config.toml
hidden_size = 128
num_key_value_heads = 1
hidden_act = "swiglu"
norm_place = "pre"
rope_fraction = 1.0
init = "normal"
init_std_up = 0.047
init_std_down = 0.00922
optimizer = "soap_variant"
beta2 = 0.95
decay_fraction = 0.914
decay_shape = "sqrt"
final_lr_fraction = 0.0
max_seq_len = 256
max_steps = 2138
Each number is 50 + 15 x the weight over its row's rms, rounded and kept within 0 to 99. Layers, rows and columns count from 0. The size before them is the row's rms in percent of the matrix's.

# down: layer 4 MLP down (transposed), 320x128, rms 0.265, rows 196-213, columns 0-127
# gate: layer 4 MLP gate, 320x128, rms 0.291, rows 197-214, columns 0-127
# up: layer 4 MLP up, 320x128, rms 0.272, rows 197-214, columns 0-127
down196 102:46 62 40 48 20 33 41 35 76 36 58 26 58 62 71 45 68 65 48 47 74 61 65 45 68 55 47 55 34 40 27 80 42 49 35 41 44 43 67 55 38 65 68 58 49 79 63 35 56 54 64 39 64 68 37 37 31 44 50 32 58 80 75 32 73 23 52 50 50 63 53 41 41 57 53 39 62 51 58 42 53 81 63 31 38 45 52 35 61 20 41 57 66 32 59 63 54 46 55 19 69 20 72 39 43 39 60 62 61 52 62 80 54 22 39 37 64 68 42 45 51 74 19 51 22 51 51 37
gate197 096:46 56 24 38 63 68 64 48 38 66 64 31 67 42 32 58 50 61 69 85 42 54 38 30 73 52 48 53 67 30 77 66 72 39 35 51 58 50 40 39 60 59 60 34 54 70 83 35 50 44 54 57 41 58 23 40 51 31 41 49 40 49 34 66 40 38 47 72 63 65 39 62 69 72 56 56 43 63 51 39 61 18 58 99 52 58 69 70 40 52 66 52 44 40 53 59 35 69 74 60 28 55 58 34 33 68 46 64 34 32 59 48 56 67 41 61 58 66 17 17 46 49 32 41 74 55 57 60
up197 095:44 60 51 58 48 73 51 39 78 64 49 27 51 48 32 59 53 33 68 46 51 37 57 48 64 44 48 52 73 45 74 84 40 65 30 32 50 42 46 25 34 43 55 41 42 43 91 76 51 52 63 38 38 58 52 52 70 36 80 44 32 30 46 28 51 31 41 79 37 66 09 54 41 60 41 42 66 34 62 67 54 19 77 60 30 54 34 70 53 49 70 30 51 51 56 43 61 67 57 82 44 53 23 37 17 55 51 74 44 54 59 43 57 54 58 65 50 61 45 29 45 52 35 54 64 22 52 53
down197 097:37 51 49 44 42 40 56 08 56 59 51 46 63 48 45 58 43 59 43 50 56 59 08 43 28 42 33 40 43 34 45 57 40 14 47 56 68 26 53 70 65 81 40 60 61 74 70 81 60 62 37 60 42 54 68 54 46 30 46 20 71 57 47 48 39 58 31 48 41 70 64 55 34 64 66 31 40 63 47 51 50 47 77 69 55 58 76 67 35 71 77 67 55 15 39 45 54 48 52 48 34 62 39 49 58 51 27 45 42 49 65 73 62 54 55 81 65 74 66 57 40 66 37 62 45 67 74 64
gate198 104:67 25 71 48 59 42 39 44 54 80 56 41 42 28 32 40 33 45 56 51 73 64 68 39 64 54 75 40 35 53 30 58 54 40 79 76 48 30 47 53 42 29 56 18 47 51 55 56 72 98 58 60 52 47 71 57 59 47 46 27 43 46 41 35 24 53 53 19 66 63 47 58 64 75 36 54 44 25 39 56 63 54 56 47 51 33 53 47 33 74 69 46 60 86 51 63 60 36 55 64 29 53 51 49 66 47 51 81 58 58 63 47 53 38 35 24 23 28 39 67 33 35 58 47 51 32 34 38
up198 107:44 77 55 36 42 69 67 26 40 25 36 60 61 62 55 71 80 53 71 71 66 48 52 81 87 40 40 51 74 29 37 43 12 49 66 33 85 55 64 48 63 83 56 52 45 54 51 48 59 51 56 46 61 35 54 65 39 56 58 60 58 33 57 73 67 56 51 35 59 47 40 69 39 50 62 63 66 65 59 40 58 37 42 32 64 79 36 35 61 41 34 49 65 45 48 25 26 37 46 61 64 61 64 46 69 19 57 34 38 46 38 59 42 54 49 63 58 51 51 58 73 40 50 38 80 37 76 66
down198 103:40 53 65 23 32 38 43 31 66 50 43 48 72 33 60 64 56 47 40 47 51 40 70 65 35 59 32 33 80 46 31 50 46 30 75 55 48 55 45 69 49 53 07 47 35 29 69 61 59 60 68 58 51 47 30 35 45 47 44 54 43 40 45 78 73 37 35 22 49 54 62 62 61 46 39 31 36 68 44 41 37 33 23 64 30 19 66 55 63 44 47 57 37 49 59 45 61 88 56 27 68 64 63 56 43 43 35 59 34 52 68 48 35 79 72 38 22 78 44 32 31 30 45 39 39 52 42 71
gate199 101:76 58 55 25 55 30 74 52 62 60 44 69 58 43 68 53 48 49 71 50 50 85 52 20 47 38 66 57 62 59 43 48 35 49 72 51 40 65 25 26 17 56 46 76 46 38 19 38 56 60 60 35 42 40 40 37 21 51 59 54 56 51 06 47 60 62 70 62 27 57 55 33 43 42 34 60 60 63 51 51 51 73 45 17 43 34 32 36 46 35 47 56 58 44 48 62 54 38 21 50 53 71 19 83 38 37 61 77 37 64 67 38 55 60 37 43 47 35 29 40 61 55 44 36 59 50 48 28
up199 094:79 73 66 62 78 49 48 63 63 60 34 34 36 81 52 64 30 38 76 57 30 49 57 30 35 70 62 43 54 62 44 42 60 42 81 65 36 43 23 45 56 41 57 36 56 44 56 16 53 54 81 27 38 40 55 48 59 63 50 34 47 51 41 82 54 40 64 83 52 70 69 29 68 51 59 63 58 40 53 51 43 58 74 65 27 36 30 30 76 51 65 49 38 54 34 56 37 56 29 54 58 74 44 67 55 28 55 48 62 58 45 32 36 63 58 46 53 31 22 43 45 83 54 46 59 55 77 47
down199 097:62 47 69 28 47 33 38 51 25 77 49 32 45 88 39 58 46 44 54 52 34 75 55 25 41 28 53 72 46 78 53 38 51 70 58 58 66 43 63 58 37 65 30 81 50 43 62 73 54 27 27 46 32 49 61 74 63 36 24 56 45 46 34 39 49 49 43 64 42 75 31 44 54 57 53 21 48 45 37 60 63 69 41 39 53 56 45 29 71 48 42 76 32 47 31 73 59 33 57 44 65 43 69 50 62 54 57 67 49 59 65 51 48 13 37 28 36 40 46 55 84 29 50 64 52 34 56 21
gate200 096:58 47 47 38 37 53 72 37 26 52 34 54 27 49 48 51 18 22 53 32 37 34 46 38 38 40 51 32 56 47 43 71 59 44 42 61 56 49 68 70 63 27 38 45 23 56 32 53 49 54 48 24 41 47 67 43 57 52 49 88 32 58 41 26 92 63 46 59 51 66 49 79 58 60 63 68 33 50 41 51 50 58 46 75 36 55 48 53 40 60 58 72 42 32 29 31 70 91 30 34 73 44 46 23 36 34 62 61 62 54 33 44 48 76 69 27 49 50 40 36 66 54 67 37 33 59 27 44
up200 091:64 46 74 47 54 20 39 27 70 52 72 44 50 69 49 49 43 31 48 38 37 30 56 54 61 51 64 48 81 44 31 46 29 49 71 44 42 23 39 80 45 46 59 25 77 34 41 56 37 68 37 65 38 30 65 38 16 61 65 56 50 49 31 22 80 54 95 61 43 41 51 42 59 75 36 64 47 83 60 45 62 59 49 69 55 41 67 66 71 49 62 38 31 57 34 39 61 55 38 65 76 41 36 54 27 35 35 55 28 38 50 57 58 35 48 39 56 61 38 58 48 62 61 68 57 50 66 34
down200 098:58 46 55 45 40 37 51 59 62 67 54 56 65 32 37 62 27 48 42 21 33 22 17 49 52 47 66 47 44 53 36 45 49 24 60 55 83 36 52 45 56 57 57 53 28 80 27 68 62 70 44 39 62 50 26 56 24 49 37 65 38 36 57 40 69 58 46 68 47 53 28 63 28 65 81 49 33 63 49 27 50 56 66 75 44 53 43 50 65 88 84 73 30 57 44 55 40 45 20 65 67 39 51 31 47 39 47 60 50 43 38 30 56 65 66 74 41 39 66 67 66 42 73 53 37 44 39 26
gate201 091:53 66 43 69 47 65 77 50 39 67 68 67 42 35 75 49 50 49 56 56 70 48 53 57 47 55 51 69 61 40 69 56 31 58 38 59 38 29 62 30 75 62 52 53 79 27 49 53 73 76 46 50 58 53 62 27 62 62 52 75 50 35 17 52 82 71 54 63 46 64 34 62 55 44 76 57 43 89 20 26 44 73 42 47 65 61 51 68 44 53 56 46 55 72 31 63 61 31 50 60 54 44 56 83 48 35 49 57 62 29 60 35 94 41 57 51 27 46 57 50 56 35 44 42 68 76 50 47
up201 092:56 53 22 50 42 44 55 41 40 58 45 31 41 37 50 23 47 41 43 55 65 43 32 51 54 47 68 43 57 53 28 42 30 29 52 46 61 52 33 48 41 63 27 30 40 50 63 75 69 45 80 73 17 72 23 43 33 42 52 51 56 77 34 46 65 46 29 34 24 47 18 67 58 33 16 37 45 51 65 72 37 56 48 63 32 31 27 68 34 67 47 69 43 58 68 48 48 72 63 58 73 40 25 46 33 33 47 80 43 33 39 54 56 58 27 44 44 26 33 46 72 43 48 44 28 61 46 41
down201 095:59 56 52 34 28 47 43 39 51 40 48 55 57 50 62 61 60 39 66 74 46 45 62 68 33 28 23 66 62 55 41 75 40 77 53 61 33 68 32 54 43 35 45 46 32 36 77 42 63 57 42 29 64 40 50 19 66 51 74 35 60 24 54 41 52 53 66 36 47 43 42 99 40 45 21 54 68 46 43 61 35 48 41 48 47 57 40 48 24 59 50 47 39 63 33 58 62 44 60 58 48 58 69 40 36 65 72 70 46 07 57 48 43 60 37 75 57 59 64 58 71 43 09 21 25 44 51 56
gate202 100:48 28 29 53 50 31 61 35 61 47 36 43 49 28 69 48 59 59 40 59 52 20 42 51 63 44 60 54 27 61 19 54 70 55 65 58 48 38 45 46 32 63 62 56 64 41 59 31 45 47 23 47 35 57 67 29 73 45 62 93 67 59 56 49 21 24 32 48 50 73 41 66 68 61 79 50 34 16 15 69 75 51 68 39 42 38 53 36 64 48 36 25 70 52 43 27 39 54 57 36 59 67 35 31 46 46 45 35 55 68 40 63 26 64 63 35 43 42 56 33 53 42 69 58 34 46 74 52
up202 101:51 46 41 31 49 54 47 26 61 73 56 51 72 42 72 33 77 52 52 53 62 53 65 41 51 34 26 64 39 75 31 46 31 48 39 69 60 41 63 70 56 50 66 39 44 33 52 18 43 39 44 57 23 43 63 34 39 47 72 48 56 53 44 47 30 65 36 19 49 37 51 76 48 59 55 25 35 55 51 28 65 48 36 30 47 34 62 55 60 12 49 46 90 12 65 47 61 46 50 35 77 59 42 33 57 34 45 16 44 47 48 54 64 30 31 31 55 50 30 49 59 33 51 32 47 25 27 63
down202 099:64 70 59 41 60 59 66 21 68 58 55 39 68 50 52 54 60 61 42 45 54 37 61 87 56 64 46 40 58 45 11 61 50 58 36 40 59 89 46 32 53 59 62 63 50 62 64 51 51 58 48 35 54 47 56 30 59 37 57 53 62 35 36 42 46 71 46 49 58 45 36 47 26 79 58 46 35 94 70 53 63 25 66 41 33 46 39 78 27 60 37 58 37 47 27 28 19 16 43 32 66 67 54 41 58 56 59 74 49 77 15 40 38 50 64 46 59 50 27 63 70 52 54 58 57 58 60 46
gate203 110:60 44 34 32 44 55 53 42 32 70 69 75 55 50 63 64 51 25 79 45 52 26 52 41 53 25 54 35 78 62 55 59 30 32 67 41 51 42 41 71 70 39 55 61 51 35 50 68 37 40 51 67 49 47 53 50 38 62 35 41 31 47 61 62 75 30 26 39 38 53 24 82 71 72 57 41 66 35 81 58 33 48 40 55 54 39 46 46 68 52 56 26 70 56 43 73 63 58 66 42 47 19 71 54 57 54 69 86 56 61 31 30 34 55 58 71 81 43 56 43 53 35 85 63 37 56 58 37
up203 101:52 41 46 51 65 67 60 43 61 46 46 65 41 43 45 57 59 80 54 45 60 43 33 55 43 31 62 40 26 63 56 68 64 45 30 39 44 35 32 58 44 32 33 49 59 43 62 61 51 43 23 91 58 57 33 36 69 47 49 20 41 60 66 60 68 75 81 58 34 51 62 55 54 63 49 52 55 54 57 63 55 28 64 40 25 64 18 35 72 50 15 35 41 69 65 83 49 61 35 54 33 50 27 63 50 60 56 57 32 55 44 52 55 79 91 71 58 56 33 31 39 76 53 45 31 59 29 50
down203 101:49 47 32 69 72 27 43 46 70 58 49 62 34 42 38 43 71 71 65 56 45 62 54 62 69 34 49 43 72 70 57 61 63 33 24 55 62 35 40 57 66 51 54 39 43 38 61 57 39 60 45 49 37 52 72 28 72 46 47 29 69 66 41 37 58 60 66 17 38 44 40 51 45 48 36 42 35 32 58 77 79 53 50 26 25 39 43 64 43 28 47 83 33 34 76 57 58 35 38 31 41 73 26 62 59 53 65 64 15 74 31 55 13 46 42 32 55 37 50 41 79 49 60 39 64 60 35 51
gate204 100:36 36 63 55 64 62 66 51 39 70 70 54 44 38 53 65 40 57 75 47 38 44 57 58 25 50 56 43 52 46 54 41 65 57 62 35 40 27 60 61 44 55 47 84 46 56 65 16 38 67 41 54 26 18 57 59 64 36 59 75 41 69 61 41 26 19 82 64 59 40 44 58 86 27 85 49 40 44 33 59 31 49 38 24 40 55 66 67 56 69 37 59 57 45 38 50 38 59 17 44 56 47 65 54 50 54 38 50 37 64 72 80 53 25 43 47 54 38 40 28 51 32 50 26 81 43 47 54
up204 099:44 44 44 50 75 80 47 40 64 50 42 69 68 62 78 33 46 45 43 51 46 69 63 39 64 35 53 47 82 37 58 39 53 78 43 26 52 30 53 32 29 24 36 90 95 52 28 53 34 69 63 55 45 27 52 58 73 32 68 51 30 50 47 61 64 36 47 72 26 44 34 56 46 50 43 71 54 73 71 64 35 55 61 46 75 49 38 57 51 38 42 47 40 60 36 28 43 28 57 42 61 39 29 68 27 59 48 27 64 67 38 32 65 52 62 60 28 36 56 54 41 37 51 60 67 61 42 46
down204 099:45 49 47 63 64 48 82 32 52 71 69 44 53 65 33 53 54 57 50 43 45 49 27 39 84 52 33 50 54 54 29 44 35 81 46 31 59 28 59 25 33 59 17 87 48 42 64 46 60 39 33 43 30 46 45 56 69 48 56 99 42 69 32 54 41 50 54 40 40 64 55 50 60 42 52 52 49 50 71 80 75 56 48 31 63 50 46 74 74 59 40 64 47 58 74 45 28 51 59 44 66 53 26 36 59 31 59 34 44 61 63 47 58 65 29 44 53 53 43 85 47 69 37 43 39 23 55 23
gate205 094:63 45 48 86 66 59 68 42 56 58 50 48 43 86 49 54 56 38 52 33 61 54 47 53 54 35 57 52 35 56 32 44 23 50 68 71 46 26 72 50 56 50 50 57 16 35 42 29 52 49 44 38 68 50 29 83 35 54 57 45 55 63 44 35 54 62 33 66 38 61 33 49 39 29 46 62 55 63 65 82 55 64 41 32 56 52 42 38 49 73 64 27 70 71 72 53 69 37 51 43 28 53 27 69 72 17 80 54 50 49 45 40 37 56 41 44 36 37 64 67 29 35 59 50 83 22 25 70
up205 101:53 50 41 52 36 40 42 48 55 41 64 29 40 34 70 47 45 57 52 51 63 38 48 40 29 58 80 44 45 54 50 43 72 54 42 32 71 39 37 56 58 56 52 43 45 70 96 34 16 61 42 39 63 57 54 40 37 51 48 40 99 56 42 28 34 71 33 24 41 50 44 52 50 58 52 26 70 40 43 50 57 67 53 49 39 53 33 41 30 59 53 80 52 43 49 63 89 44 73 49 58 38 43 37 64 53 37 52 81 50 40 58 42 43 38 49 59 27 20 39 38 21 64 55 68 05 36 48
down205 098:57 41 48 45 24 46 47 54 36 44 56 52 51 66 54 41 69 53 32 57 49 53 73 55 62 51 38 30 52 49 59 54 34 56 48 67 49 35 63 66 52 49 50 61 52 38 55 52 63 55 25 52 20 27 33 57 47 46 63 69 47 63 66 65 52 60 77 48 52 49 70 36 49 61 25 65 19 55 37 32 99 48 65 74 39 42 47 51 63 72 61 59 45 29 65 25 48 41 50 56 53 57 53 16 33 64 54 41 71 57 26 48 70 42 34 47 11 12 73 45 91 56 45 54 32 58 27 51
gate206 102:71 69 34 35 58 54 60 59 17 63 55 60 57 61 54 43 50 42 77 47 71 44 47 61 48 39 33 25 50 39 46 44 35 52 60 77 06 60 56 72 26 62 61 55 39 53 50 71 47 57 29 28 69 23 54 88 47 33 87 65 53 39 67 39 75 36 27 67 64 52 47 52 67 53 53 43 63 36 49 65 48 57 39 47 59 60 24 41 65 17 63 38 83 27 45 59 52 34 51 60 48 47 23 35 33 53 56 37 44 34 46 39 45 69 54 35 38 56 52 43 48 66 60 66 68 64 61 30
up206 104:33 40 45 40 56 64 27 49 62 47 63 49 26 59 55 72 19 49 55 51 25 77 69 40 53 58 36 87 68 41 53 48 56 63 34 55 73 47 68 16 46 55 55 32 46 38 63 12 50 21 32 66 54 53 52 57 33 41 25 19 63 79 41 58 65 57 59 38 75 22 57 51 33 20 45 66 59 54 48 45 29 59 52 60 64 40 55 43 09 55 66 53 60 40 48 41 30 56 61 35 42 63 53 65 61 27 44 52 63 52 63 47 55 30 30 48 70 34 49 47 58 48 48 46 29 28 29 42
down206 102:78 34 30 53 37 44 55 72 67 67 38 36 42 49 68 39 51 66 44 45 45 59 29 45 34 36 44 73 38 61 68 63 36 29 57 41 44 81 46 65 57 46 46 33 63 40 51 52 53 51 50 68 74 42 62 55 52 66 99 42 35 44 63 48 55 29 39 36 42 60 73 33 52 61 51 45 32 51 56 37 54 51 75 61 28 38 46 45 65 43 04 39 39 61 81 46 69 36 63 37 61 82 60 65 70 42 53 70 40 33 83 42 77 66 48 56 52 44 38 53 62 44 77 71 57 42 53 52
gate207 096:57 60 41 67 63 57 42 28 43 53 37 84 54 44 74 49 54 23 37 58 34 28 56 49 59 72 78 34 50 60 46 43 74 53 80 33 30 12 16 53 33 65 80 54 49 42 59 70 58 67 65 50 34 54 48 48 56 61 64 33 53 59 46 68 41 64 76 45 35 81 73 47 48 59 39 51 53 42 55 56 40 67 41 69 77 33 74 66 32 71 70 63 72 73 55 73 64 54 69 48 49 54 70 57 40 40 61 64 44 69 56 28 50 52 53 44 49 47 76 56 41 56 71 28 54 56 62 33
up207 099:61 31 56 49 65 73 31 56 51 72 71 56 43 72 36 49 27 59 56 65 51 69 16 31 49 73 43 50 43 39 47 75 32 53 35 60 63 44 28 40 64 26 45 47 58 58 32 52 39 35 33 39 67 48 45 78 62 44 24 46 53 39 54 45 39 17 74 65 32 39 56 48 49 39 83 67 27 38 66 49 76 50 21 45 39 42 40 34 80 38 49 71 55 74 30 42 52 57 24 43 67 71 42 29 56 61 36 48 74 64 62 41 59 39 47 42 51 39 37 67 69 59 38 31 28 34 65 63
down207 100:42 69 38 45 32 49 62 45 41 48 44 38 36 28 53 47 29 42 55 60 83 56 58 53 37 61 37 69 68 44 53 26 41 24 18 70 44 50 43 57 69 65 42 58 39 41 23 55 40 52 62 37 18 61 27 53 56 50 39 49 61 17 32 58 27 22 44 69 52 47 50 58 69 75 42 64 29 56 46 51 40 07 33 36 42 61 33 78 58 34 49 45 59 57 22 41 54 39 61 63 45 57 61 35 68 42 42 88 44 38 78 58 51 43 46 42 37 53 71 45 87 67 49 53 68 36 60 55
gate208 109:60 66 34 50 61 45 69 70 45 49 45 40 72 41 84 53 16 32 29 42 34 56 73 25 73 44 40 38 69 51 38 43 70 40 33 75 65 62 57 41 54 45 63 49 48 41 46 35 40 15 35 91 38 29 22 42 39 41 47 50 44 57 50 40 61 55 58 69 44 59 56 71 31 62 57 38 63 66 54 38 86 49 55 51 72 61 53 47 49 50 61 21 43 63 36 62 45 32 70 26 47 20 52 69 31 63 74 74 46 51 53 63 61 59 45 53 42 43 49 60 47 68 49 86 52 33 37 56
up208 109:47 31 49 52 72 33 63 67 61 45 60 67 53 33 58 46 46 37 46 65 41 65 61 58 22 53 55 41 40 57 83 55 43 61 66 44 42 59 48 40 49 60 44 40 78 37 81 50 28 53 58 46 40 39 28 55 51 22 58 05 85 60 65 57 70 45 37 34 28 49 63 49 29 26 40 30 55 57 50 70 66 19 84 30 39 48 49 41 40 59 44 47 50 21 37 44 31 69 41 54 33 52 58 58 51 26 59 47 39 36 57 37 54 38 47 44 57 80 75 22 58 35 59 75 53 31 33 33
down208 108:45 48 51 51 25 25 53 67 39 52 37 34 48 33 86 53 62 29 53 52 52 52 52 59 64 37 63 40 72 70 27 50 33 37 39 32 63 43 34 56 19 73 28 52 54 54 37 43 58 67 58 46 38 54 56 19 45 32 31 21 56 33 73 33 43 64 61 44 46 60 20 44 53 33 47 43 54 52 63 40 68 43 39 30 52 78 56 78 63 65 68 48 51 57 24 40 66 45 74 54 67 64 62 55 18 72 54 40 22 44 36 49 51 22 40 49 40 61 66 45 46 55 58 36 71 15 30 68
gate209 109:28 49 35 63 60 50 54 19 43 38 51 43 56 57 51 60 42 26 71 34 58 24 38 56 52 45 34 50 31 48 77 54 48 63 48 56 33 63 57 36 67 37 33 47 55 75 54 70 52 34 54 50 39 53 34 36 66 47 18 57 03 46 48 46 43 33 36 32 67 71 59 86 36 78 57 49 53 53 53 72 71 39 76 28 40 34 63 43 43 58 50 60 65 74 65 60 39 48 35 31 33 53 59 32 45 61 59 41 20 50 36 34 16 54 48 70 72 60 40 42 73 49 77 71 66 42 46 37
up209 106:52 61 21 63 75 76 49 60 42 25 42 46 75 54 57 43 61 41 33 45 56 53 67 58 49 72 43 34 42 40 56 57 30 60 36 65 43 35 48 54 58 72 41 60 59 82 77 36 55 49 48 71 53 74 45 54 46 59 31 72 23 24 45 69 60 17 47 42 37 61 62 75 52 52 40 59 45 63 42 75 51 41 68 39 60 47 44 26 80 55 43 21 62 35 50 57 53 65 30 36 47 55 55 52 92 61 60 44 26 47 56 56 36 38 55 67 37 73 60 72 62 61 53 40 70 86 70 41
down209 105:43 72 64 68 56 22 53 44 69 63 50 48 38 67 57 46 45 52 60 43 61 70 46 61 70 34 51 55 39 47 44 60 49 63 53 27 52 50 43 40 66 49 63 52 58 33 23 71 45 40 42 62 65 62 63 46 23 34 89 32 61 50 54 74 45 50 55 83 39 60 32 36 96 57 71 81 65 47 53 18 65 52 34 32 43 75 50 55 70 78 61 44 69 44 34 45 25 55 40 52 74 34 44 36 68 28 64 63 56 50 35 42 82 43 41 40 67 42 72 70 45 42 46 59 46 36 45 62
gate210 110:83 70 48 47 84 48 64 54 59 53 45 23 69 53 44 64 45 38 50 38 74 29 25 49 62 52 36 59 41 71 35 44 20 50 42 56 47 42 35 59 38 62 75 44 44 54 43 69 27 70 64 42 61 48 56 64 52 57 31 47 04 43 58 66 52 60 69 48 51 76 63 51 42 78 47 52 43 40 32 72 63 56 62 62 56 40 69 39 65 88 71 74 59 43 37 65 55 61 59 55 24 75 39 34 69 53 35 60 50 20 76 63 63 59 50 70 38 47 48 51 25 49 22 49 47 47 41 49
up210 100:59 71 45 63 63 56 63 54 42 42 27 67 66 40 37 37 25 52 16 48 54 34 83 56 57 58 56 50 46 50 41 50 59 63 57 50 55 46 42 55 34 39 53 22 66 35 45 41 22 66 60 70 61 46 65 46 55 32 34 64 50 47 55 82 59 70 49 03 51 54 34 56 62 46 35 56 20 18 63 66 16 58 31 73 76 29 55 66 75 61 65 54 48 40 44 39 53 32 38 45 48 39 61 44 75 19 51 33 49 37 69 68 46 53 50 75 65 52 62 54 59 30 34 50 39 29 50 65
down210 103:36 47 44 69 53 36 59 47 15 33 52 43 43 19 42 54 82 47 52 62 78 66 45 43 53 26 52 43 52 31 53 38 46 47 38 51 38 51 42 24 63 73 53 62 53 65 70 39 54 42 76 55 57 54 47 53 63 43 64 70 43 72 19 55 68 99 63 35 44 68 47 54 52 44 68 70 35 41 66 45 44 48 49 41 50 44 58 50 41 33 53 70 48 35 49 57 60 39 87 64 41 47 36 79 59 40 52 74 24 31 73 53 30 55 59 41 84 59 65 40 45 47 45 37 38 35 16 26
gate211 105:29 37 64 58 49 37 55 63 33 32 49 60 62 58 54 45 59 63 14 62 56 29 32 72 75 42 31 74 22 50 53 53 47 35 54 48 39 52 58 73 42 27 55 28 35 75 45 32 68 25 26 45 54 42 56 44 50 80 69 39 41 35 24 23 44 13 33 53 52 65 57 67 58 49 68 49 61 28 36 45 49 52 56 68 51 43 72 51 69 64 33 55 64 58 80 47 40 59 44 57 27 49 42 21 51 46 39 72 56 57 77 58 41 49 53 64 25 43 38 23 13 58 56 47 51 46 65 41
up211 106:18 75 15 46 56 37 57 31 26 49 66 60 30 67 38 55 59 66 43 53 45 47 54 78 57 17 64 46 61 53 57 58 49 54 37 43 45 65 37 36 44 52 53 30 47 64 74 41 53 60 57 46 45 78 30 46 37 56 68 28 44 34 20 35 47 43 66 42 79 40 29 34 37 57 60 35 67 60 54 57 43 46 53 77 22 14 60 54 53 51 35 49 25 44 55 54 81 85 69 48 41 31 54 51 38 56 47 62 70 74 51 51 72 61 64 39 49 63 55 23 45 29 47 27 62 64 40 61
down211 104:47 50 41 79 53 38 38 50 48 46 70 59 44 16 60 34 27 60 38 35 57 52 75 56 59 22 53 42 64 42 62 34 34 39 20 49 38 48 55 56 45 48 56 39 44 49 45 33 46 33 42 69 69 58 48 59 59 44 24 56 15 36 73 51 53 50 44 71 46 47 68 27 55 20 68 51 41 66 75 52 21 36 41 21 58 38 49 28 54 39 46 39 35 28 19 44 52 40 76 79 52 58 54 52 63 77 28 70 64 63 35 65 45 58 68 40 46 60 77 54 46 65 35 24 69 25 60 55
gate212 104:63 55 60 64 56 82 63 99 40 22 68 58 66 48 50 44 53 70 46 74 65 26 71 32 45 63 99 56 60 66 36 53 56 39 40 52 51 56 43 39 44 57 71 17 34 23 62 30 51 28 53 65 51 38 50 29 37 43 46 18 48 55 42 30 59 60 51 55 54 78 32 60 31 52 62 49 51 31 58 49 51 30 41 54 79 74 32 52 66 57 74 60 48 60 44 51 36 47 51 59 56 46 38 59 57 20 36 49 59 51 56 67 47 51 55 73 56 52 46 67 42 55 76 49 59 29 40 34
up212 098:34 58 64 29 88 39 54 66 50 51 48 64 60 59 65 35 42 52 52 73 50 48 54 24 48 73 66 46 40 64 34 30 48 48 57 40 34 66 31 27 60 33 58 67 06 29 36 48 59 64 31 28 49 61 47 40 59 25 66 34 29 46 40 39 64 66 76 51 21 42 32 66 42 63 20 46 32 45 46 61 45 29 50 49 65 67 60 13 59 80 48 46 43 42 75 36 61 47 42 60 43 62 38 64 57 64 75 33 59 40 66 68 47 55 61 53 25 53 31 71 57 59 62 45 32 65 57 39
down212 100:45 33 46 27 56 68 48 64 67 42 79 59 62 37 65 23 35 51 55 50 32 56 64 38 44 45 65 42 49 56 39 44 52 27 65 71 36 23 31 40 30 43 76 21 46 47 71 49 42 50 32 33 76 66 29 43 64 60 89 33 60 52 41 50 48 62 61 49 65 25 53 55 05 45 39 50 66 41 62 45 66 34 19 57 35 46 43 56 67 49 51 48 45 55 29 45 73 61 27 50 53 24 30 60 58 53 57 58 41 63 49 45 10 24 32 50 54 44 48 34 61 44 75 35 62 31 41 42
gate213 085:63 60 52 36 58 62 36 67 39 87 53 50 56 48 48 08 22 58 67 73 58 49 67 57 39 56 45 38 58 57 69 51 61 50 55 65 62 63 46 41 40 77 53 91 52 39 24 71 30 33 81 54 33 50 58 41 45 35 61 53 42 65 66 36 62 21 57 78 75 48 65 60 46 41 32 28 35 49 39 62 68 50 51 36 70 44 39 83 47 48 32 46 61 21 53 62 70 60 43 34 65 49 49 44 12 69 61 63 43 47 38 46 38 47 37 32 46 67 34 43 49 47 40 69 48 50 24 59
up213 087:31 66 54 51 52 40 59 41 24 49 54 39 60 77 33 47 35 39 65 65 60 59 60 36 48 44 88 51 61 51 65 39 30 48 49 61 80 72 42 80 62 49 56 63 61 29 37 66 46 69 52 26 34 25 44 29 59 50 73 60 34 45 41 37 51 37 81 17 61 35 47 49 57 43 64 34 70 32 27 45 72 70 45 35 42 30 24 39 88 47 38 37 65 33 30 37 56 69 39 49 48 58 60 65 57 67 41 50 76 72 57 65 36 56 34 34 40 51 28 72 46 53 72 49 44 39 58 43
down213 099:78 57 36 35 44 64 16 50 40 43 52 30 52 80 67 65 37 67 27 75 59 68 69 28 46 47 63 28 63 18 41 54 47 42 56 48 43 80 32 80 59 60 62 63 59 56 59 62 34 58 81 20 54 68 54 66 69 78 43 53 47 38 44 57 46 49 24 70 41 38 29 38 34 44 56 48 72 58 51 40 64 36 42 53 53 63 57 70 40 32 49 57 87 62 39 61 64 57 50 35 47 64 57 48 50 41 43 80 51 58 58 29 34 35 48 39 55 65 61 57 55 49 17 62 61 50 27 31
gate214 097:31 33 14 45 60 71 47 50 62 43 41 42 33 44 58 54 41 52 95 48 57 30 40 47 21 66 33 67 62 30 58 74 58 70 57 34 36 75 60 45 56 41 66 67 74 52 54 69 54 44 40 39 36 54 38 62 37 58 62 48 54 45 40 43 34 41 09 40 67 81 45 50 46 75 31 27 34 80 45 60 42 66 46 36 46 40 66 70 47 56 47 36 25 40 45 30 40 35 23 60 30 40 39 47 54 56 56 29 33 41 46 61 54 43 40 35 50 20 57 69 33 46 64 56 45 49 48 15
up214 099:57 56 89 46 68 43 36 59 48 21 32 56 60 59 71 63 54 45 54 27 56 60 28 58 38 48 37 26 39 74 44 54 30 51 49 51 45 46 50 66 45 49 25 48 40 36 40 58 46 43 28 37 45 27 40 41 47 78 33 68 51 52 84 47 19 59 66 50 58 57 62 54 61 46 99 41 59 66 44 51 41 45 72 65 48 82 41 51 61 39 47 35 36 37 80 62 47 55 71 53 24 80 60 60 42 33 50 57 45 66 35 43 61 26 55 76 59 54 34 55 76 53 46 51 60 65 25 29